Weights of a small transformer language model.
Size: 21 layers, width 96, 2 heads of 32, MLP 768 ReLU, vocabulary 8192, 4.46M parameters.
Architecture: learned positions, biases.
Training: a variant of SOAP for these matrices, 146M tokens, 4459 steps.
Each number is 128 + 32 x the weight over its row's rms, rounded and kept within 0 to 255. Layers, rows and columns count from 0. Numbers have three digits each. The size before them is the row's rms in percent of the matrix's.

# down: layer 2 MLP down (transposed), 768x96, rms 0.0962, rows 319-498, columns 0-31
# up: layer 2 MLP up, 768x96, rms 0.0962, rows 320-499, columns 0-31
down319 102:174140124120157130132101172120131087196096096106100107157099112131122134086114088085088155018097
up320 094:052175146158158173100131087137157143132138125154137147151127141101131165134133096209078142103173
down320 072:127163144142132116119119158153228078184174108089100086178070115142079135086178144155145117153115
up321 110:131106127193158097117114116174096137092143152123145147085108087183180132096130129105140111157161
down321 141:118085126138170118137119158102151123160164131123127188145154112093132123150099165099079131120111
up322 099:079107048186136118147106206127155099177117158078103126111148097125107076131096098220127076145170
down322 107:121181147181080121057093109170136125057171157160139148162123055129064125095150101141151191165153
up323 089:122096169174129122107072191090097125134064167144150134103153121150117158156195110134151164091060
down323 062:127174134116110155161126126112098174164159078163129154142143134136181128153161140119027062160187
up324 066:118097152108126091148125075100117087143145104100112166093080173121133119184102099102171131153150
down324 060:109149118113180133137173165120120165098160137126116141140135121195155182205156142177125176175125
up325 101:089113189128076147188128082147113166103093149217111085101100169116124086178136124190145104176095
down325 099:145146153166098088146136140134102133140077100112106182094114122075103134118107171129143116080136
up326 104:139141086116087094148174127071079141118112104137104187164186101144207170207138144124092103085168
down326 115:197106153102130116201174156138132073100115117129216105135120115100173077146103134121108100156120
up327 086:139136179179092195130140141111136132113172145155126156129141090094120130172171142122116155107066
down327 070:147157128105064122102088136162099145121134149104051116159107103111106078143100134133133157057150
up328 112:109045125187096106141142092144085184173101143140119138054094095098110102074126120087168100133140
down328 113:097126126157061122135211171131129085126135163093097181110174161129142117115126124151113159102125
up329 106:123146090143071139176124110148155215160061129140120155238120099146128112125146119074171069148151
down329 117:151134102080107120110116092148085147093147115127087157138090104194133150127149120173122077146217
up330 108:083165120055172147131149119211115195124175140162124111119127109122090133145148114080081139145115
down330 107:188126104100155089108079144116083114095164116119130125153136115140094119103126164119144104150122
up331 081:162126189134097164122128101144120156132171157121086093091124172104122137112117135110139115125107
down331 075:164168130094158145169147096177085123140122070180149093168156081133152115106072160150171163114102
up332 097:192156065145101191112124152143145112174073064042153092130133168125126114152140121164085098104128
down332 104:134119106133157131114106160138104121124186139169158107066090055132108064158091109118170182156094
up333 107:134100107125185136116132142160122115065113128083097154131136142146138099077127123149128161083162
down333 108:179117137155212188081120139148115133135131061118159158164147156068128181117127153109078149137172
up334 084:101094171113125107136096108089144114119120140110062131135158134069123154124066074155101189176182
down334 068:152123082126206103160140187058113203111146158147125134155142081135166104097153145151109143150173
up335 079:170149117171131112138106097137127106128108148078075140165161112176169157131082121141168084143110
down335 084:113144135076128162080064101156175136141103080163142092135116138085105137138168127134147142149090
up336 106:110103140195135133109130115097136196119121083134160121143089055060156109129124130075160183114176
down336 105:109079141089128118127101093103106092110124184118158109100123177141115076082180156072177133114109
up337 087:174087098124117074182084143089146145092126120180198107110086074128135143021128166114103118147128
down337 069:152061104178118144075138131111100072143179214152104160108110159112111200130177102139117104146128
up338 096:119153106149084105106155097055123108132120150128096134145081079146121124131100078147092136101120
down338 110:073144086104111181122108133094117077092131112081116104175087117109073164084107158127115127143171
up339 103:095111122097083105115113108122119175130114123110147176124123140087098125114121085106126175156134
down339 089:134192126133154137121122074095115158102177137118152147122163126173130135058121107086065177125121
up340 085:208140115092087078110096128134110075122144133104116102081102124172175144146093113129106167130134
down340 065:074095126075097111138129145130187170062129111188078177157203189111141131162099144090103173209065
up341 125:101100117118102163107166120135145154066079102057091146113139177072156102148144151085093147133108
down341 126:165192140135108119143166099157147172132113135168171102098164095152094149067089085124136143125154
up342 117:144105066082116105147130122113086122093102149063087150127147106145126124149178111192111157158139
down342 104:101110134168147123144155107063153154160130162186081082137199172144119129112129091130157041080161
up343 098:107107143143071132081123120130134148093089112116124083105146103121085130126167156143212213097082
down343 066:177119177191178183102158181172095134197146101101134184111096103146152181136095145130096125154138
up344 097:139099113129086165087143179128120148057114121080142136138099106062139103141122087129134104156078
down344 112:120163158123141171106120162141168119088155111130136103107093098112142054047094133120177102155126
up345 107:126177171129100114081137176174151094115126094135137139103169174153093133110135140107158119167177
down345 118:134154171139100131115116137135128156140187100148090148091175114117123191164057111070147133128162
up346 070:151094181108149128071136146067131157136149089150130149136134129153078154219151162127123131169140
down346 076:145165180127124139087152124136100162161132099148124114165154148149074099197152148152153053072140
up347 095:127114153137185115131156150173118106164166124157090102159140157151148067088162114214065084117157
down347 107:134097152164113136165127137108120095101083104088106188143131163115064104130111082109107163094045
up348 096:086141127142093172144106138165202114150117128105117147116132142115175087113128179097124168203118
down348 110:131154196121111084107112084176092125135068124132123094151121170158071130146132078134170117160099
up349 102:095154122203143156158078153150100175147134088133116136172153143137199125153118134198138095138139
down349 102:129146132166105114152110061145081191085086085149103164100126177116089074142155097118101120157141
up350 094:130142126150097111132105144122147131115103089139181172110148153150126154125134124194152117114161
down350 114:172158140096174105120115095118148114083200122135120119147110157154120150138128109134046185134087
up351 096:143149170192051111081142106161077125123113102182184197094152126167140159118158136162167101067154
down351 077:174134131107135152170106098196112130145142173132126128060073164112118094125162122115168123141148
up352 099:120125137097060190121132148186110170141115174130107102131183146179138125089099172146128124114112
down352 086:102114160158087155105110153138173065135190167153113102151156123138135120115113139111167147118153
up353 090:081117189138078096184132158110167168089137149177179135135119172165088096091148169079074088120063
down353 080:167056102126129088080173081189059094120119219141129155100129112147119125140109124088209097164078
up354 105:130084115101118089162174168093157154108120128175093158075123108161115164149086113110136119087111
down354 110:186135109139106171076112150137145112094108114151081118091082176153122176190143085143174121153157
up355 099:060097170148094132111160097121198069135101109126143183129077092183109098112126069131085121121158
down355 094:123147133123161159154142182098138124114125118117167184126123126169173159087122119138129135133154
up356 109:152166092183095095100109163086139137111119070165148176223143100116139199075142149150113098100160
down356 105:141135126122073106217090101145049108144097088162097167137108162122155137117110117090070130115113
up357 090:134066082143112175077110110104188091107140149118115151141163068148129115125126104148091151153196
down357 085:071122135104203142119104109084148184047134103111110074140141127147149116136140173151144114164152
up358 116:111072193093143086110159115142101110178153121181081099120145110122184121048165116138124092160176
down358 136:088140205155116116088103102122150131208101131140153162088125164173100129137114148151153120091184
up359 080:110083139180115147078170090121185128104116174093193179157087129102098148118123151142107153137135
down359 071:080062123110168090105102100087086099102109114132127142054133121078115107101117095092103090104151
up360 090:113083157194118073146123109123151200095103110121126068099139135136116181088131111174146124113199
down360 094:097111182132038092123122118141099135136123055137140103088132164056167143093150141101081143084140
up361 108:064181169150165127098149126086131181066081174081156151108131121084128076092148105114123186128136
down361 116:151153064143167103134115151099185173108123121144102111079135154145120160129155097200155141194154
up362 100:096151191164136113137061073153102126103148181129147145164134097183095102125127074146088134072171
down362 101:134173127162128155056067119141127183110123092148123167141188121213111149132144126142110178122116
up363 098:152147137096077156152106128094131048131152095118180185143090119199129170103106096115067144142163
down363 089:132139168129080155118112057102094172135101139152176111118094154138137113139151118133129139053141
up364 098:174122121133066142072101158146131142096091123117128133167122101134121107047154120186050152150188
down364 101:096143183133076119078105086188114063088173127076099151123053107125135142123132104109113098127157
up365 106:128090177058126076141064118127092160129116113138106118095120167118131129244165125085131084130108
down365 080:186200153107191070146131155093150188101097134123135121140089095163088182153136130124104119146121
up366 114:197127143095162129137119126123127119122121128151081126121178111152155096143122156129084158142086
down366 119:175151174146160142123120207145151088143156075152134125175136103153130153128099200103075082141152
up367 105:146151148128119142136179101125103139187129086089076157141143159183107135108169129187105079069135
down367 112:175167119130087107122116135207089116130140115080199150158101076122158124098151141104071113099091
up368 094:137160177112136144110039177126102169084112090133146113098090120114134079144121136146137166145142
down368 086:142173158175088114173117160142118115103105065109115150134130102109116136123055127028096180140088
up369 109:048082089142095074121127123144126116130102118171115143109151145163091130104110117088093115071108
down369 117:187169106143057061083206148127145106104167126157115158087091138153051147154139072116209177105098
up370 103:125162120165121077110143062135199110174126085038145158130144102169098110134093094118110121129133
down370 122:140091144110134126071125134161193110120168135161149106112104102135135079132121085137092117111134
up371 091:110171131124112101143115107095164206084151167173091138161146096084163133171162129137101126123160
down371 087:139087133113146191191086118103101122133089167117076130111163178105103102104107160112139072052075
up372 101:096114141172142159140115136099079170124143166177102080130199095109185055147100113089160125149133
down372 096:176209105097116118107124100066055119147106094100169126212148119121123155111158083122158143121125
up373 094:094122106154108115085131151131138147097070071087107107083131107129111113181124133137185141088084
down373 086:123098122149104123115105174139152156167167047181155147127199128109160186144121144152139144124130
up374 107:193127106103154221138125136145126080103153100171162164103099167078196092153143163184117120106110
down374 090:112114195102110133152079146112173082135120137106108131094081137123107128193121103066137125116156
up375 061:115138079178130142181104137107106102122137127099163186130176086122148106086131058183149181107152
down375 061:087158126132145128083131094144126122118102137135144156137127194126140166167150143167084096071093
up376 093:173179140107112089143145164161117130130129185144148140103130128112127146132124128166152185133135
down376 078:144164143133139124091139099155072127129122067112093118145110182078144099059130148062162138165166
up377 115:133087141172102109127127075115135099073108177130150119146103104131121118043136148104144165103115
down377 119:171193169144112108139103086102128140176145128128114076151175144096126153127174129096171123125165
up378 130:140131102138127133114154143034073134108095052101144121114159127116169179119132081068125098139162
down378 145:186085083147142151137155148073152092102070068121151135085089077144095095137092104143175090119139
up379 089:076133138106071107090080129110119121095103162090137078041170092153106174072074104135109157147192
down379 085:169082091151126132147080105098130130163109113136138102085107153132118141146155153142136129083152
up380 102:084114129154078070140180104114092081126134112144169124141154157149174095129137119142078096125086
down380 114:153112120109131137164145073100149134131157139131159143127112148211133139118080125125079139162111
up381 085:135149154109087093224110127106129069131147168145053050113119110148156121170097075173147136171098
down381 072:099131118083093107070153155136150116071139144095132068145137088116093094091126094190169190136062
up382 095:141181172125123084086106172123103146093108135164148125096149129130082145168194172119174110082096
down382 075:093181102147173077151161142116118067137088121144157110083170105122165144083131105115066078151095
up383 106:178124125193111104108232146143165088127104126086120177121091096144069128085110067149161122149130
down383 113:162118130153144147113144149127119100071116058109091169112158101109122141115100140194111104149098
up384 097:095166148139083115142163174046158106128156131134117074058200097141132088170099086082157102166178
down384 086:177140119104121170137114145172168165138131114137141135142160191145153102173151149156144100054149
up385 100:122099074131201110165099126143122124118157153150119068120116096072146113092120086152128126167146
down385 104:155167102115176110046138140128105063116188179070180137108119091167113135058131126100132178150123
up386 098:131176076177111136096102128155170142083177141134102139128129185134128104159098112115091194110190
down386 098:133116124075102085114156071115139157125059087064132110167110187103150091079121121187075160121067
up387 108:085148079083121111103092145108097127150126112197165098116168132117117152102183105122136103085110
down387 113:069199115101116108202104121124090150145103130107102122091182126104064171074081115123114137130118
up388 093:118105111128079114098093135155102156141106104110170133141093118148129162114136144119069143124088
down388 092:158126163125101140123134162100124108153136090076104113114150121143167064144102146124144053120109
up389 113:094131124127093071172097145111124140080114152161171144152177161122141096109142121106154122082090
down389 114:136121077137128104225100153136185124126088167097136147144089133104082100134165076154126150116149
up390 090:179130089124116108111122106114088142124124099096151139166134131062164118124093163139145185168176
down390 092:107100116143117132122112108064139121146081149104113099157152203111061061089122067111118093117105
up391 090:119197145166130164092123193143167121139102103054102152180207146095145165091098067168125162120140
down391 111:135146108108157125150172102114114166170158132135100104089139124094158095114169098106147104175066
up392 096:171127138073131041102155147107095122144139138147154120084181114208147141163150190154142107150107
down392 094:089175190092125135154155107173138093062095049079153140134142121144162118104082127186132183092159
up393 121:100132155193114128125186163137095122123080181207168173133149083114095120107103143088136182102106
down393 107:124114124098114081126152108112117183129141112196119115150150085125101093133118135183113129189140
up394 092:144199199178159171112152131093118108146111084074168176188125124134086139138099176150151113089196
down394 084:074062154073148084129112061119095175114115084092113070154101135086164135147151104075139143116141
up395 092:095108078112159154152158145153166140159068105095068090155104125147185202159098127143058142063148
down395 084:106125095138170212092121099133094108099120145138179116099123162140146070111171110140137131095227
up396 102:136153115124146139119106197175092143140139139098158104123126110166132108158183101174145085132118
down396 115:080132136131118227111125203181101151154151147110131087132122120092104061169136160098127140089115
up397 104:120137175106153111158130111075075149135143171148149097148132099113137062089123101101167102127181
down397 110:077150100092133116154090130117163192100133153094172140125118200143177133119103119173076105115141
up398 104:156118104115127104132138117188122150087102133107103133035131061143129074149117067071113180135152
down398 120:156120131053179126141172173150120121186151088126061086108125073110085179144119142149096142134137
up399 102:092075107095133159149182215118134126137123127065100138160134191134126135140138152117116116124116
down399 123:167109155143133133089124119087189140098110136074140133144116113127095124104187100168154103068140
up400 108:091093122085125129156059130079148091169171077093137159176176135100122077179128173208130088193114
down400 096:163190097156202127170106171153156194106086103105126097113093137147136144142151105127125138079126
up401 086:101105175152131123161119101192147173064101167161135068105126138105124156089086184113138135134126
down401 071:121111088142129104139129116110160111154095120092113187085097114106127122120133121087096089043154
up402 090:147115121066107083129121079101098178105190106179101113087104125173048109127110128139119128075111
down402 079:129169124121125136115137182128096144105100111119141197114181081157123183120096073109128138107123
up403 092:110114083111158082148083109132125112115148146135185102151136074097149141106107147081081157157183
down403 086:145184139128132071162131146192097124125098123111163092129139118091140170152095139137158199079123
up404 094:150089147099096122128134104048146085046126103178103139131106097127164154067086111097072100131122
down404 081:116070123129147144052037134099184097137126144134137147108102083125099142125108137088188096116128
up405 072:117112150134110093104044170164125121171129121140123089134123090148173109103139184170108134074073
down405 061:127105171109045107151120120063151088139106126101097079146144127148112071108111134102100078129111
up406 102:072132121137095097152135112095089123112125087077181130128151134109153115085124119093082183133121
down406 093:110088115112127143096156144172119057104175126130153139120103075166104193171100162076145131192126
up407 134:154117097100146096118135138104097162134079118078089136123123120089142099128104172108130103101110
down407 160:116150117094147114158141172143176147110126106088136187167106120085100086123105175117178121197118
up408 099:123158120116151111136120162137130105123127163159134118065144100193094104060125142146127144089134
down408 075:098112142154133121121163124149081156203117114143166132163145142147185096101120136148122080101066
up409 129:131055114120088105136098101168088155152101120110067125124177089173176162105077156108145175198117
down409 130:126119086171141169108124049120116124162140141140116095178117094134119108099122153160088155121103
up410 109:187151120155158139109108141126147140147102109117122122066139082107077115128094107144179120106121
down410 089:129171075203173185103126143104161117165145128113099119170160102140113200129099109125107051146172
up411 099:141142112160142091143107117179106156081120061119138113140074091144128080108144166096120152124110
down411 100:146125113126115127114100094147075138120087146170167178103107103108180118134138134116140096164139
up412 102:129154093141174136111182147125112151130138128086093128100071183193084146183156163105109059110143
down412 124:131138129150164142134185093127042042123148116131100138144116183145168137100064105103156081099173
up413 118:175161142121142143159170130112053112123139121120127134116113113188171121181160151173046081172154
down413 116:107170109125137093158121130107176129108105148134120125149166072130069190111072117180108166141107
up414 101:112152134128150114149089167126146098108111113176127123147104106194192091125149112139154177089173
down414 089:190134146109074110090199146119125110129137117149102148159100106165146125135041087172136157106156
up415 108:098150110161151108164127158109179214099115103145093176108174174099133156151166125164140139118132
down415 113:127135096159187169151138078107146194146143127099120077150134147113116128158164051202129133185137
up416 084:140099141132152166167135138173187102094117119112131138126129047113101178136102106153140152125125
down416 084:126132106130121100168056125166138105137116109116137155133115143068144065140128093135088133154096
up417 096:145202099094105133162121085122084133062118118100120154122155179184097145111218168156141112136151
down417 084:147110109103109145088162094142089056151109131111068133106143113064109098090128124119112124107149
up418 090:091110105130054077137102113128088136106120148158125099074137147165158152113147063107121166119096
down418 077:194066064133104092099106119145109160120116169128139135161072132094140137128157153151102107081055
up419 106:118122127087077143100184063105103137070106117105118137070052184107140120135097153132102103142135
down419 090:137151133155163109123181199179157069061165128137148155125136150174115189143069153117134144146122
up420 092:107124173070106084112134112111096127090112163092081115118071125132130095085125106104062149162172
down420 092:142120148106104143089125089154081086097141107143082150147153172140165126127115162085133136036159
up421 097:143088146172141100120135118165122148074185129130166141077121103192164087090074073094122100107145
down421 108:114067104128105163086098132110122144122117181114160207163131132142106057089162133149067106104161
up422 107:096148188140125132139095095093113111102116147064118160112157174104131111156095195093147157098161
down422 109:103116143156133065152097146155097113163118114093137141089110128063138139187112170146137142100162
up423 102:123121133144081084104178177160142104095163141177139128095160153117101153083113124146151171131067
down423 089:126138184096083149163114141105094127166155071129186132113153120105199063112084125110097066188118
up424 101:066167160184145185058147145130148124126092121205139127183088090163196102141163097136137153091136
down424 095:130120146148173101145136199158112125144101060160128131169134081067104155148120094103204105132122
up425 101:143118105177119106101139136104051167145111136118083118085129110161095110101160108117128182061092
down425 111:154167060161083121110167170097129109128123157113118080152102116149104134152128189167056121129115
up426 114:136122184174133124109140193142168106123162099125161129071107087136083127063171116120112092110128
down426 096:087127139178074105153114102104104121080129157096092135121139165186126080145110095150168080093157
up427 097:080122094098179164112112138165088116143140063137118152102075180145115087151112085168129176123127
down427 109:176126119122142135154135187076086075207077127110147115083069134123144089074099099099128106126123
up428 102:140136145168177073123098182121117126126147129160136083070182135190125096091165133112165133089079
down428 109:102133162161102128045136141073130102146138132113107104124150112117126151152078138074141141140155
up429 086:130132143157092174168166131086130119148144078080101115145164204149099103179108148135152089174133
down429 087:150165108086127105126143129172152114128182091139213063122156140124154106124147112121117173086145
up430 108:120097124107160139083091133109123176108139122128085141136148157110072096163104099109114180113065
down430 090:095073154139124116132102126130094162136121170113141077157113144095146104171165134113120163197151
up431 108:134090116156165087167079131081153152107111105130140141109125131104086105091107159097096077088111
down431 110:120106101152108053100099129161116104089132160151088111208126132115101154087126137143162120131181
up432 089:166158127108180116129163133137146095104118098163113150157104124162135102043136109134173106067182
down432 082:103123151145116173123114131131139107183140157122127141145140172148156143119113131124191145074133
up433 115:120157129169210072133062150098086116102164169128146180093131128117096156124124128146153190149128
down433 125:115163093166140066141120114193127113111132151067156089091099111123119107137177071095112126173177
up434 110:151146163180181165079157141080148136116132111140085179096111221101094102147173096156054146140134
down434 121:175166169166111115177124159078118161100128093148111144157162144146154142081150106222148145125114
up435 109:137156069089180162136139082107080171146107045146135138097174137144103145155160073130156115110147
down435 101:098143102195184101114084148131131180125114163117076051128088143164108154209125106138133156171165
up436 105:125151134096125097161105142175125092117145084116147148082223128153109119114146159106082128072128
down436 089:129116146098099170054160052119114132183081105119157110201175147115088145168124085156137152181128
up437 079:070191164111100111163159101097142100102144109191113115162102176149123119126159121124126150165136
down437 063:078089101084163150079147127174110108097161126166133082030112096111146140117149161131128105046104
up438 115:088143137113118177137162113168086127188158142163095118086144151095123110126097141178128134092142
down438 087:108108125147143111155109131109132124159172115073166155210092096092154139116174107164107127151092
up439 123:113150100105094135136122136157104122176167145170149129090142201111115118126113138081019142137117
down439 141:085063135129092153100146149116167191126150101099089131173154200105142075164107128084074159123104
up440 097:083196106144111147103119155178163078126102109091147126181123184159096159128124168151129104101152
down440 092:130063123092099185148090150171155122164093139135111149165160093150146095163147129141122102206080
up441 098:194104160140123127129131165125139164167150141125124166170139120123081141088097136160103168146175
down441 100:151114084117118098128158103125127138105146077142153097179097110130113148065113088088125125146120
up442 095:116116136075147098083092191107147143094099114144107107139180141137098130109135092083099157083144
down442 087:149096155175095164094076105120153152135094130152167128152101135064125117145152127098139167060162
up443 101:092142203138108157136144134169122116118163161121096091158126071133087149115118118102067067197134
down443 108:073145125132133138114125111103122173147115173087143094138140094092141128091150182138094118081134
up444 096:153134159094094132111122129124115157067108151119117167152117126092110132069115179143165138170137
down444 085:159118114150090154159148162065154137158156129048108149119153150139117149112072134103090103136164
up445 096:142188200151194163150185083195170168137148110157102154135160122129141151226112133100113104167186
down445 066:150097142120165099099120139091159094153069139082109105107102130134080165188192171126190106096079
up446 104:170113112171088113150133163132056130120154056127112167155109111128220035154156076097163091134126
down446 110:139157134134108168065136097074086102168148095086108151108111154155123091104089132136169157118132
up447 055:130117173115167106129096143116138139085134158110143113135064137188155116192149118103141146158102
down447 048:153165107080147097143148140108139176081132106149070137137166199158152199160112174142100148132138
up448 104:146095113096140089131126161159155152127165172108130211171129178168095162118154153164037098135150
down448 110:185146122147149083146132136110126133179135054147150109094103076104146109155123125108139164131081
up449 111:108094130101104124102149115146129135112163062119182202158142197140087173110089120164132083081094
down449 111:156188161108166148112084109189149085165112116073122156102145153061144092132149166107138162128072
up450 090:111091142172101130106205133138159113091130140124133169137170099110117175085115147070102100080172
down450 079:105110139154045132134144135148080103094130124117112138134104166154116120068147169091105125113106
up451 093:144185103056151061157134115109092130176081133124132082159126127177114145129092118165090164146203
down451 101:087147106205066143120131107112154119086098164118105135226097088137124186120109113154116163085129
up452 105:111163096143139091167076124127134142114126147154123145140161168145137101098156142173098108095119
down452 122:147129117127133116135089138064172102130132081153105155143143078144163145128106118191128080203088
up453 102:074105099112102172140183154057157152151108157064143100134201077105172092167110102149115178180159
down453 108:127150162115141161162105087136116158093094093172141135099110119152079131106177098137101132142129
up454 085:106175118143138109129159155145103162092160084147143133135134137154098173138135121137196127125126
down454 084:132108154106083083110091113101096189166124128105123133127096139067134110120129101121114070111122
up455 116:108144154103104129138129081154146151136124166144137103121102135153138163094138133174107095147117
down455 119:104144128124105145087182083109129084082127124170127150128137133056079087131097128157120118133091
up456 095:147127139123102122126093139062139093082177162103093149097113168167110159113148148126114151117123
down456 081:143096105077119146105203083168142183158083081138077129099109119050129109125081198112109137087131
up457 096:144121119098178104133143213148159125162124139143069069082140170128091156152152122114147114150085
down457 092:136150143227124103160121138116143106145200154172131151154112136144110156126150161171130139169104
up458 088:126112073164139134145124118128172068091128094101156162170141119104148107094144142159062122086146
down458 083:095090104191118161128116142147119088144120181137112112072139170102083119138132114101134108155129
up459 095:092114129129057125109106146073155146136124160133092148104075074124068145103133107097101119122169
down459 097:137109155137118188165127110118105155190135128131053142081127086116100154104109163208168135110149
up460 121:168139156059162103123089145096115156168194104118115169111120119096130158159116101148149100094157
down460 125:125137078129192146129135157117103158155097133159096001143156172095131153114115140184100115103137
up461 075:113119178140103127146114108060086165088052094149090097103108149159165161094155106133102105163151
down461 082:108157103162135171170163105109110091110186114124109144115129083141088153143173115105070143128147
up462 084:164154165166067120083140177108130132123115097111139127166160151153165112113141173123152121136134
down462 095:205136076080111109066137190119113092134117126167127085129141119172152139170166154115070152218117
up463 089:136199130141158123098144146176105120115195124104119102149137169193192145112088135086138163127136
down463 072:143129147143119070183073108098105161159130154073098125153194134112105138129113148132131122180107
up464 104:115169108070086171110124142113143062074125176163134089126188146122143092103172122114091176149130
down464 092:129137120078145081169119190120134110143103118106157176139102101117149121053084149109140139134086
up465 108:120130056168104132122167081143122187151152115142116133195161164086127157122104110131111146155147
down465 115:055140130126135133165139133087149116144104129174086099189118156158114146146092066122140164086110
up466 096:050091144185139217150165155114107135159157164173090124135162133097139083096132109096122116124116
down466 115:123125126147099160117176112100168147092129115104158097127177107113121129122062181090111105172116
up467 100:098117172127092108054185168061142101120163102101176130142080159126138138083118106084116120130172
down467 091:157110189083109163091089150073115139099144110207173144153160147119153110087130129161164134115188
up468 074:154170108088165176069112134111118125130165114131166115149084128181165122114175114129106152136134
down468 065:092123160183111089153113161105174170150166146158060120119205160128129171135128132087151170124108
up469 108:103147105133057173131119130225116129104117121124085116124143165125131080116190097123082107117104
down469 128:148087160106054140103146165126146190131087103136086115148086120162114092080143158119187123145108
up470 116:105193146135141126120167100137117110135143139147126116119167062133194188101120105136150105125164
down470 130:172170082086120072131124152109144107125071102152172119118098157106076093106098026130128198094146
up471 096:122136125172112103111102140105146085141105163154074110106124145145109103150113121072095124153107
down471 098:145195198149168154143119136065117138092147086116116104108101142175115116108136170156148141100143
up472 104:185147119118156125087086117140124216101102094185159097089146122070177137158097166146115093161170
down472 112:157109079137074107146150126149100108167139114090157164150086120083156102100107163128138147162096
up473 090:112124108169111098090157154134158094123138118157103145128131082157139117111160124154128146131127
down473 104:115122114109100153131166088158111133121120108146110134103115141099203147124118144122134064098166
up474 106:159145099047082126056127092158099121153097164070107044121168132167152095087136101126132119167114
down474 117:087107138116131139175121136160131081114123128163113215152145175114144094143073196031100191119134
up475 113:134154109190094095117046129138122119164136147085158112091119128204152135115113123141144088109155
down475 132:117118168127123086163120121159104090155113154171166129117152156160209146157074110124103120057152
up476 095:135151201160199125132128168126130080153183156129192107091182188153104177127149120129163090131148
down476 092:163066142093162127145155126165074119109099120082140163117116140098066094093102109155161118166120
up477 098:083135151058129124122107103100150124110100100125119089153074071090091113167157149123138083117099
down477 083:129117126135175132180119183157133154140151133068170170151106119163115210167160168169116109137110
up478 105:173083097146202142122114104180152114130179127094148101097128110125099158223124074116099132144173
down478 104:192143104126173132089113098095068112105203102165137134086131167130102151105085182108142116128125
up479 109:123145110157125142075109141100137184134136177128078102140148096095113122097035084163143146104172
down479 111:115126122143100091080088165086150156162131130059144105123154109162159107143079091085117150116171
up480 101:110137154177188094118143131156131188141136139090087094159112089138155077143105167153101140112124
down480 119:096085118175150085151127141165139095106125121103116126144111124232133170090102154107159116162170
up481 110:106111142139151111093143161144155134124069147055169154131152143086101198090156149156169148192133
down481 123:090136182140156177132161119148114079141217137134091076104174162148158113148114041169105153120167
up482 119:153134153087141071095152115137089121151137080100097154183174163102082173161168163175066079080097
down482 125:138142164126089107171163125184150089124105125163140204130170111077093086141077099070175129098133
up483 094:054088196130084163093169150121096103174140130125069133158139175116119134143180114117186074178151
down483 106:064188144120054140114137139131157150138130150138127156165140139090095128111112062160164116119076
up484 102:123125136108145100126072157117094140116151156146136110136129166121110104100163134155163155133129
down484 085:124175100190129051132146153100093113117161117139149097150127131110151148122135084153142140121194
up485 110:114176065140112124172112082136105161144064115073111143103126142148134107137130109134097080061101
down485 113:139144139184078097135143144144152163118143159182110209097156149143143131145113141206070174109136
up486 055:173079126175078052178140103113103078080201121134172104147143088121116112123093142122116171103078
down486 073:101086083087089095098107101164093114063086160123095140057108154077122110143124129126118089102086
up487 113:092123107085118150088085176136126105081129110118099131169172101119197146125095096110104147100097
down487 093:097151157083083155114148123171138156047109128121089092152179153170157107112113156141157194084096
up488 102:099128143140114098200129093169069182103105179167140139141139140156125126148134058152134094063132
down488 137:088083195125112151124103152073155173117130197129187127128123147093138168162129099100096057116121
up489 094:116102182112119202160182132138128096133179144147125138066121128148159114080089041148136154131191
down489 095:113102154102114160082150105138104141083136112154164098164141136137140132113111171147115095115121
up490 117:144100093171087120114187162123143092147168100142126142152097149142145088098118100158066150132163
down490 131:119122127133116147172153112126137105089139116123136139155147108139119120094101100103044149173140
up491 100:127119119070180179161122154180078151154141115185135135130148126124144129133150121131102107155125
down491 118:098141137133132124126059092120110122126137057087100075145108137093199118146164166087112127159088
up492 113:167122103116169081199133176123127184107168155125074104120142116127148123142161096103129085122084
down492 131:138148117106122108117079135172162147117160112134086096068133183153167075153165166162172162105098
up493 082:137088162164050136118090086110101103131067158114107159070079162148149059126068169114108155139100
down493 089:140109123111108136164114093136128168071117103151104145081103124142110102168110162141139115162062
up494 113:072163105117148146133125151116099139124123128137176123151102171158153157125128135137086155094081
down494 149:141145081173166130194103168166158124119128108108109139156108158179154118144105090082089101125150
up495 122:117112159187158156102118086189139108124154138116136137157121138120117051140119087114088110136166
down495 123:054136089104106119104098088113093086080075172116138089094112122160120163114150165093129177169095
up496 107:108182137159162127110090149144091148103093107090121118162134162178172076167145138143108189094144
down496 089:043128153085115102138111125121095104137107147086130115091217193134099157148074154080156125116134
up497 110:168120079131077148141096107074113136123109090105161149115194177165155122090106088118133110103127
down497 110:110164138146134122130076081145120062095126159074169120145106161181126111112135183095101104125114
up498 102:125107150129160081066175172089111174179126153161091152178098111141156193123101126161119125126198
down498 099:121129105155112191135154166098111107128141146116161108162141141128102135095106093128174075200122
up499 097:120112111122182115117145133042128093124156125102115157109159116141147142108126058212107128153114